Weights of a small GPT-style language model, trained from scratch on English Wikipedia: 15 layers, capped logits.
Each number is 500 + 25 x the weight over its row's rms, rounded and kept within 0 to 999. Layers, rows and columns count from 0. Numbers have three digits each. The size before them is the row's rms in percent of the matrix's.

# layer 6 attention query, 512x512, rms 0.0409, rows 0-191, columns 416-447
088:510491529485506494488532499502490537465512536535518503529506488531499514512492458489527467465545
087:506495474531504504512461526515530465525509463445471500447495500470518476506523529512514491548457
050:515509513491467498488498541472533521529515509554489495554484509555502503511522449528490494444507
071:507487513465489462482481506498499515520479524581512503523503508527491534483487492517523478471561
056:482532494487509509502511478517506459471521507443458501473507522469499474499504462470519477480462
055:524523501511525488552501522469565452467524522480514576505494510510512483522490470482494489494485
059:504501517558503479511498506482504451469520505481485504464507504478514469459508495521499522512496
065:496476477513525510515541472493480548472524471519480543517547462491489471510507466488497479490506
056:526520478493491451479525511520489441483519517457482472451465501493522504485506471517512483515414
060:465517489518501494501484525544525449550462519453504469439487498469532499486534503527476542529476
072:491497514479477522495515482471502539492506519555513514565508507522479511515471512487486469474541
076:511526503529503472504515508494489491501557481455438468440503483460521498457546484527505488532443
059:507491518493515538513458500468470521484503501544543503549519506518464527532466519506480454520525
064:455515500433513484488514503480514551495503530539503521526497455528514519487464470516519449451544
096:510501484495517499488505518527510541531501449464445475447512473487514498471532489525516486541467
061:499505461512515510470504546511500437486509567485520500453458503481517503474516508503469490496540
065:508496500440491500482518490522494491506478506517509489478491532511528507475523507532480486472515
061:474494536477475495512522511522516558514470444525499512516516480515503491468520516532476480557526
073:511529492470509481476522518552515481530503506471518505475524505516541481478527497523493496490459
069:506477484504541481494484557485533453483513498465479500503531475468492477519511522536437524565508
072:512540505469515489491543530531526479501516483454506536489505492522539488492495496493486469450478
142:506475480495516502498504505529502507515498464449435499452512468464518472472523532531494509515437
063:502510477515522517453490468487511472506528472441485502514504484517513485499479505476524480502514
076:543541501549477512471524529450527538489512535511479498522457482490498540476484492501510502436534
092:538514494499485511516519509504552533526523463462509515464525458522495484492500495499483456505443
079:509461505510492558510506469487461493454486480511424464521515532488503543502516484537473534504505
081:484487478513495466490505467482459463526518477447521444532538535515503495501474497500489499513475
093:509517487494534460509500476513476496526522495472467499468528451499505462501488489472497503482450
074:464483502499501499547483465504538471510494487463470455470521457481499504539542464529491483513430
063:488491493487474468507490486485469476505468443485474485488498521480510533523500557506485506475476
084:521511484479503498483506517486558479468453530507542447488492460494525510489526495493497480500534
087:536501475489485491513478533535518506488495454421524549501512544497529480469529516540492511532484
065:488492476469503529527505465510536507516473552502509504518481509525509512491467461454506493504554
054:509551508536500502465490499494475515509541510539459528463521468527528529475545545522508506486507
062:489506550532503482447531500488475518452543529536502520526511475510498499516475455466523456471537
061:460512535471508476479534501482505495451535531534517493524509531520484489471462467485526461459527
066:527551462523477501504477499480538483502503484446496473477486484484507509521530518521464527526446
082:499500487531510514532489505526483535503514448449479497471515502493526470490506492535514519562469
068:486505461535498514503493509535496484537489474441472459484525479485490510486524527519510534546460
054:498474492515516535448553454554490514458515548470476485483440515473553475478562472540549480494487
079:501518485532500493539458507491499438535506462451516484476506535430520479497522495500510542517458
071:500503521470522497508520510486492517506474512548501512533474484508505518530467500473517444476547
053:473534499505517485504492488470517513477522465518510521514519493537503486517503505486513463483504
057:507503489520528495531469527513520457522479498459517473466492553465523473529503500472484560503503
064:497496498527507492479503471502495535539533491485516533499503505519492487509503507433472477502506
071:538538461499479485493505532530492441451506504486525482450500537499527519460536487517518495469482
110:527475497532498509491497483521481505523507486455471483452521479465482485481563534515513523540447
065:507471528501491494505481510459481515474457528542552504531496513508488506511487515509525517508542
070:542504454500503503524467508516484475513479480462460439452483531466516489482550516529507529453452
062:511492478489488467472495512507501520548515476497488525461496505469491494472522517501487491498469
072:491499490513528488492492495535505478511539523444489446459495479434512493466512496520509525502467
070:527460501468519477494465459481462492512474528516485552518481495480506526472501473522506524494515
064:492517483466510493452532467543482456467494496471467462458510526489546511494544523552525539472482
079:488468498527537524499492505475434521489501500497446478501517464463473510516511523508520527520534
066:515464499543499488512467507491521527508504452453483493524490492482487467515512492471502510493499
091:503540528488479455498518490467557479488458518535534465493487507506501530485527503519491494490544
172:514482475493486514479504500539526500516513457440457499461537482483515464461529522521479507517446
096:482505522557510485504520457478488504527520538511544489549496490507453535534482472466533480527498
075:526486505451545490501466503528538478516525507467501488460518485476519518477496511494482516490470
090:463538525501478498503531468500463509501505507536529489493481502503497502521478486496537502442526
082:557490542474478528471546443489484497509521507536515558464470515483521533485484545483464530491502
135:488512522480489542489511505501459492476503553555538501545473488512467516522474484467509507497548
078:489514556504498531490532469482513523495513513509458423504512501474497522478468467497451521522479
084:457476469507469487453511509475499530501514481486451520512490500496459466500489501484480477506449
118:468504520554434474485504489511521516506496543477518521498516493512504517506526531528521536504523
115:495500530524524516539528517505545528530516456468510564475549530458516544485475506501460523483509
115:468549512552481444500464503533524473522503496498469535450456505478523486512513515452510519509472
120:525495448499497492491503435520499481497505489537477524551482537484505518483493438537525468472497
118:482524489484465513511547488495503553522482458511442488524507480504489526485517471492459499509567
124:503502473474472529532446509521515493536526453479478537515538440484516465513511486503493473504497
128:509468535487498495502514522498510499518496474504528517516492513460478494484544504512495523515532
111:521508474534518512478513503506497497535543490510437456515515457479559503505467497539454469482502
116:448497498492501472486512500480499488508512493480520506500502480512466486511561502474484494504504
114:495506495430502495439503487537493492484445507496518522492525540493510546471480498480536538469544
120:502540531490495499427456526515528514510487536468514491524498514491504499528520507509468475499499
112:481540517514518514488524527498497492498505492523551561495480543500460491461497474517530554494489
122:489507511523513478521480494529496513457457472507497480487515488497502511527487520514488527540464
125:529523517476518474516513535543487488523490495538497524500489491519494478499547474475509483503502
121:497523475539527466441515558500454507499521478469456543485460508529492509450510506501520479491484
118:533510507519518524536502568476508525473495514530485521518499484495469475469472474517491523456520
122:470490508512492505559492463473493480472484488535453493452455513470470526538529511481558493463506
115:487525501465501487510514524497491485507452497534497548424525499515511458442513543542473524523491
124:489499488489470529490554533443510508511464487507530492494490515527457512500469497481447496521481
124:488451485502485531543536517549496512501491553495567487471466496543477527507544555505524505467429
113:484501495464495510499529457509479485484507492533457491503547469499494488510474521509491489508494
119:519468514459481517486508501497510499502460539525500481507475503528475504552496488488514458502520
119:484513503495532488503514476513475535496480478499479501513519526462468462518502467554507530490476
106:526472482464513474471479522495477517483521503504508508504518526508468513497454488506479520527474
123:535512541482441485516508496497490503524485461513482458518474464496446500513515511480531485507487
126:495531515525486498506515505464501471524491557481504503523481468504523541500503500473504526520501
119:444471496482497493502510465505519499480482495538511506506494494476491519515478458487517535489494
117:476456483513473491486528494497488529541480506516496546486512511500488517482501509504471472492490
121:511505457491478489458513478477483514513496497547524489485519522498516516468497501554507537492500
121:512460485499482493517494497492509457539479525460482538453467512501518480474475507502487562492464
121:542478460520492451502514533478494502506476505553493475482503490463507506506483540524519510547504
118:531500473491535485482489526485523522511508494481517483547501476486530489467495523457534512473478
121:483508512487498513535521476504517531513482540505562464504538485517499479510475484515512513494540
120:495461466498472539498496502510501490440505499472508478541490518484554511472493452471527496515519
116:512493431488522514527458476511502500481524525490479498517482500507536533538522472485473461502494
115:473508506498466477567499460522524476508523470517491472502541487517523481490505492551487490494523
121:517483566525494489503473537506502521501474500505526557437447451511540537485543489490518518506542
118:521518507515528526469497525509535501474486487545507453529505471514509499527534513499472490460538
115:511496513535459526495469463494497482512486511476510435511534504541526484506558515520504470483529
122:487516504508487501505473522497534519467539453473483549501451549464463504515429496516510493491485
120:480517499484543487467511477516515489499491461517485453516489516544508513491458478514526490549502
123:473532507491512500491504484477483527518509527476520459505507485523492490494497513498492472488535
116:523485445470509496504458496421499529502487459496425479503449482512461464536514578529529492487533
125:509479508551550507496490531469499545458498491500493511488472523516530487458502503518463541462520
105:531486554498490508478485513478503503462493491473433460482536489484511545522539432500531477530461
116:507475537508457511512545522514462499505482491527499541500485556485524555483453519520467528486564
113:545498552523503500508528514510492519512495479509508516518483506492504503488508501481509501499530
117:479504524501507499527502471530523489525527482451508520519477512495502499473489465496511497505528
116:504488485514484493529504536473454515488475513487509497530478483509495464490454516476506512518503
116:504516497481519497500493504493531469517512455513496516481511498539530520457499551484472555480477
125:517488487456521499488476464506502519519520493487525501512507497498533497476509521541454518488499
116:524502482486499524458468503488497496486523503524481562504515512498497486501496477514517503474471
120:534504520478497523535516490481512539493507521509488465528475511481500520532496458460519496462528
123:523517471444495522473514481515495508482503509503494495490500470462487521476466498511499521492482
124:490535489511482531514476531483474502516507494491487495487484480538501536512482506496500467487505
120:471454479488468465510514562500493507498512468454565494451510520491450461494525513476486491487503
114:526461505485453505504521571514495507497504536541528505488524476512476507498498496485501504528480
116:530487531482473464491481489471487495498442512461506495510505510493464478541536486500486494529523
115:492532491509522532502532497540497494511540525526464471549499508490554555509495477464489498472467
125:540497511487527447515509498484505514532533495533512434479515505481469467487527484492496469489517
127:511504507512521513502495457539537532523486485522509492543497521544485473502496476507469530492548
124:534471457459522485526477469525528549505499505560564467459507536503484497526518501475518491510532
114:507499477484517471502499507548485486521494472543531486496483484557520506528495534508529496517510
126:498502438550448500506533527527514504466546513483518547492494545465479491499545531515498512539536
044:485549467461497526472520448503460517475480502529539523501517521540544506477491538491484519460518
048:467494557541536494500510498502522492498526531509485471533510495494468546491485479474516472515485
049:501467547531506525511515524503531522527530485490478507479506488430500481517486492471557492520494
049:532492488514471460526485496517523548528513518554526484491510515513503479495529491486502504513520
052:490486481455493493491533512510509554537496501509482491503512511517492515472514537529497544487551
047:493455533509516531474445464511512504503521496515516501493497510464488536474482473472529509502506
056:490471475514472500503506527554536502516512468507525483494523466475517464475555500502519465496488
053:479532505524481534506470486488485520494481509518517525519501445580486502482441487461497534513532
052:508497477526506519520492491495449524451496509549516516546474502530502479508438499461518535476522
055:499469526509541498506537473522538465532496503452479475474466513476507497523518488516503491494421
063:500498511502521488502511478491536495522524502446452452481530489420518537472536525522481450478458
055:532480498542527513478434486502462500451493459515522509512482510523504514498522508504541520519470
071:502510512492505488478475499459472506485513514548542490566454542542486514526493507462499520477519
052:514447528527506465519512501516555492522485492494472556530540479498518505514459514453461507487476
066:487506501477509491513526486551525485531508504457466504438547455434529489492495513527506495509449
062:527470477506522481493490508477432492481445462503523470470494527478506495487542471548512537458481
063:504513501512494492450517498475529504498467547503538512536507518519484541491464494447523512505502
071:481532505460514492506498471519523492502513524498472488493522521512546501495492530510445517491514
070:506507494509524488478505496449465518447495539540527505515496512531498512519515485478488504541524
065:476502483506465527493498531464452520481519476530457514505475484514489461472510507481468507531481
069:466493517508483502533532485543555469540498496452464523486542529487554475474511502529461508476444
077:488505526490520473517459506479433522425447481553499480520504530515474500511499507488527515506535
069:499489484531493504465503531523542520500481453484518526483511524502503465503514511471501513508476
070:476513474459482499532555490473495468505545546497540492471484426472521516538461493468478495505515
066:528520551543478479480485507541520474525491529487553527534487541501491537501473501496546494501499
084:494524531517485489485511483455495506504508559530523478549472500535517518529485517449548518473533
078:509522511498478490538531520542559432547503534485559523500494506479548462496507487510504492484505
140:505459476497508480474493514520528509536479450440455506483517517487516469476538529515483502533455
099:477525517493493505500513450480494499498503540558509491520498492501484543512487481491538508467521
078:512512481466490479464520509500519497529552539487479501498504450507504478489485540480505512481512
085:473501517509496500465508477484510529478466527531494505498535495521468525505544486503525493488522
094:493512531518477519517500512490491488489463505507549517523476556477505520479507510528470538467492
045:506458497502484506513490510493499516490467494513457457501521538481510494504503502466500512501448
044:525528521501479449508498520466515500461499499509473521459512523516499497521503502508509540520502
052:478495477547509504544530488516551458548497426509458485413514474470548476505504540510466474507458
057:496471491509477504497483444535546486512515505449465485463507497488521472521528462496507513515475
048:474530496550535518465498484500546468474490494486519545483518535476489512471517475505482509512493
050:463463464485444500529506520499482477515478486508475503425513498467502476490540485498468497487518
048:505553496485511487491494477501532465501497528501469517481509510495565494501545537462479508490483
058:488490504512496486514516510508496531530492492501563499499540477525475486500459490516488527491546
054:509494443478491497511481523494494532507458460531517525519528484525473500502473513500453503554524
055:508514539507526516512498508486526452438502549498463462500492515477553544502507514520480507496511
055:527517531495496506526440524447455498477509504518520496554497517528521489504518494490516505495529
060:503502462555475486477487535489504519507513450530530514516559495548451479520459492482483484518519
054:508518501479491479450514517526535498490473494479503505421556515518507515485516501492521464526486
069:483497526478512495489505464517526486487486521465468472475495530463532497490515496539485484487446
058:499539505491496506513516512427464491479527509520481476537476463530514480529494514485451500484531
072:501511469511492495501472508446455536481550474525489524494539485506475472483494487470488486521493
070:464488484497488524507514498571543471528477488449457521461557521474511493476499487528518490477442
061:521501517483524475508517432516457483477483520511504440488490522498526540503494490546508507500510
070:484500520519495491474494507586556527531459483459513508470545519508485513458504475541570482506457
060:492510476515528498503483547519546494519487527454458546514529487484518497488484472459499521533478
063:481494487448547466521494462514451522506508468484429464448504464479520485469508506518477493495493
057:493523511522491507497519506542505524524489488462486517495472530502519516463499478504485509524496
067:502502511519503500523512532552540488538479481462433547522533507527529448492518503494502503483496
063:468452474452487533471498500509458510510477507517553472502543521482462509515532514535461515487509
083:486532538518454505514514541495550464529521526481519499518489503472517461499505516501467485505494
092:532515544522524457521502485485507485478473527474520490506498517522534480509513497509498510474504
114:491475483478488525502500512491532515518531450481480501471524473489503462469511526517433498536471
077:523482461490539493510496482533521478502512456481467537490540504481521448471488486529506500493488
102:489517521516493512489505511456514502472536557549549492491497455498469548528471500481534498482528
106:549482466503491522517464492536540475547480438421505530438511519461539473477505533518504538505484
092:501521486498511481482531476463534517534533537517505505479501458485444540508446513469552498516515
100:530503468509532524514479502509524483527498447454500511445525501451524506477499508517512499479472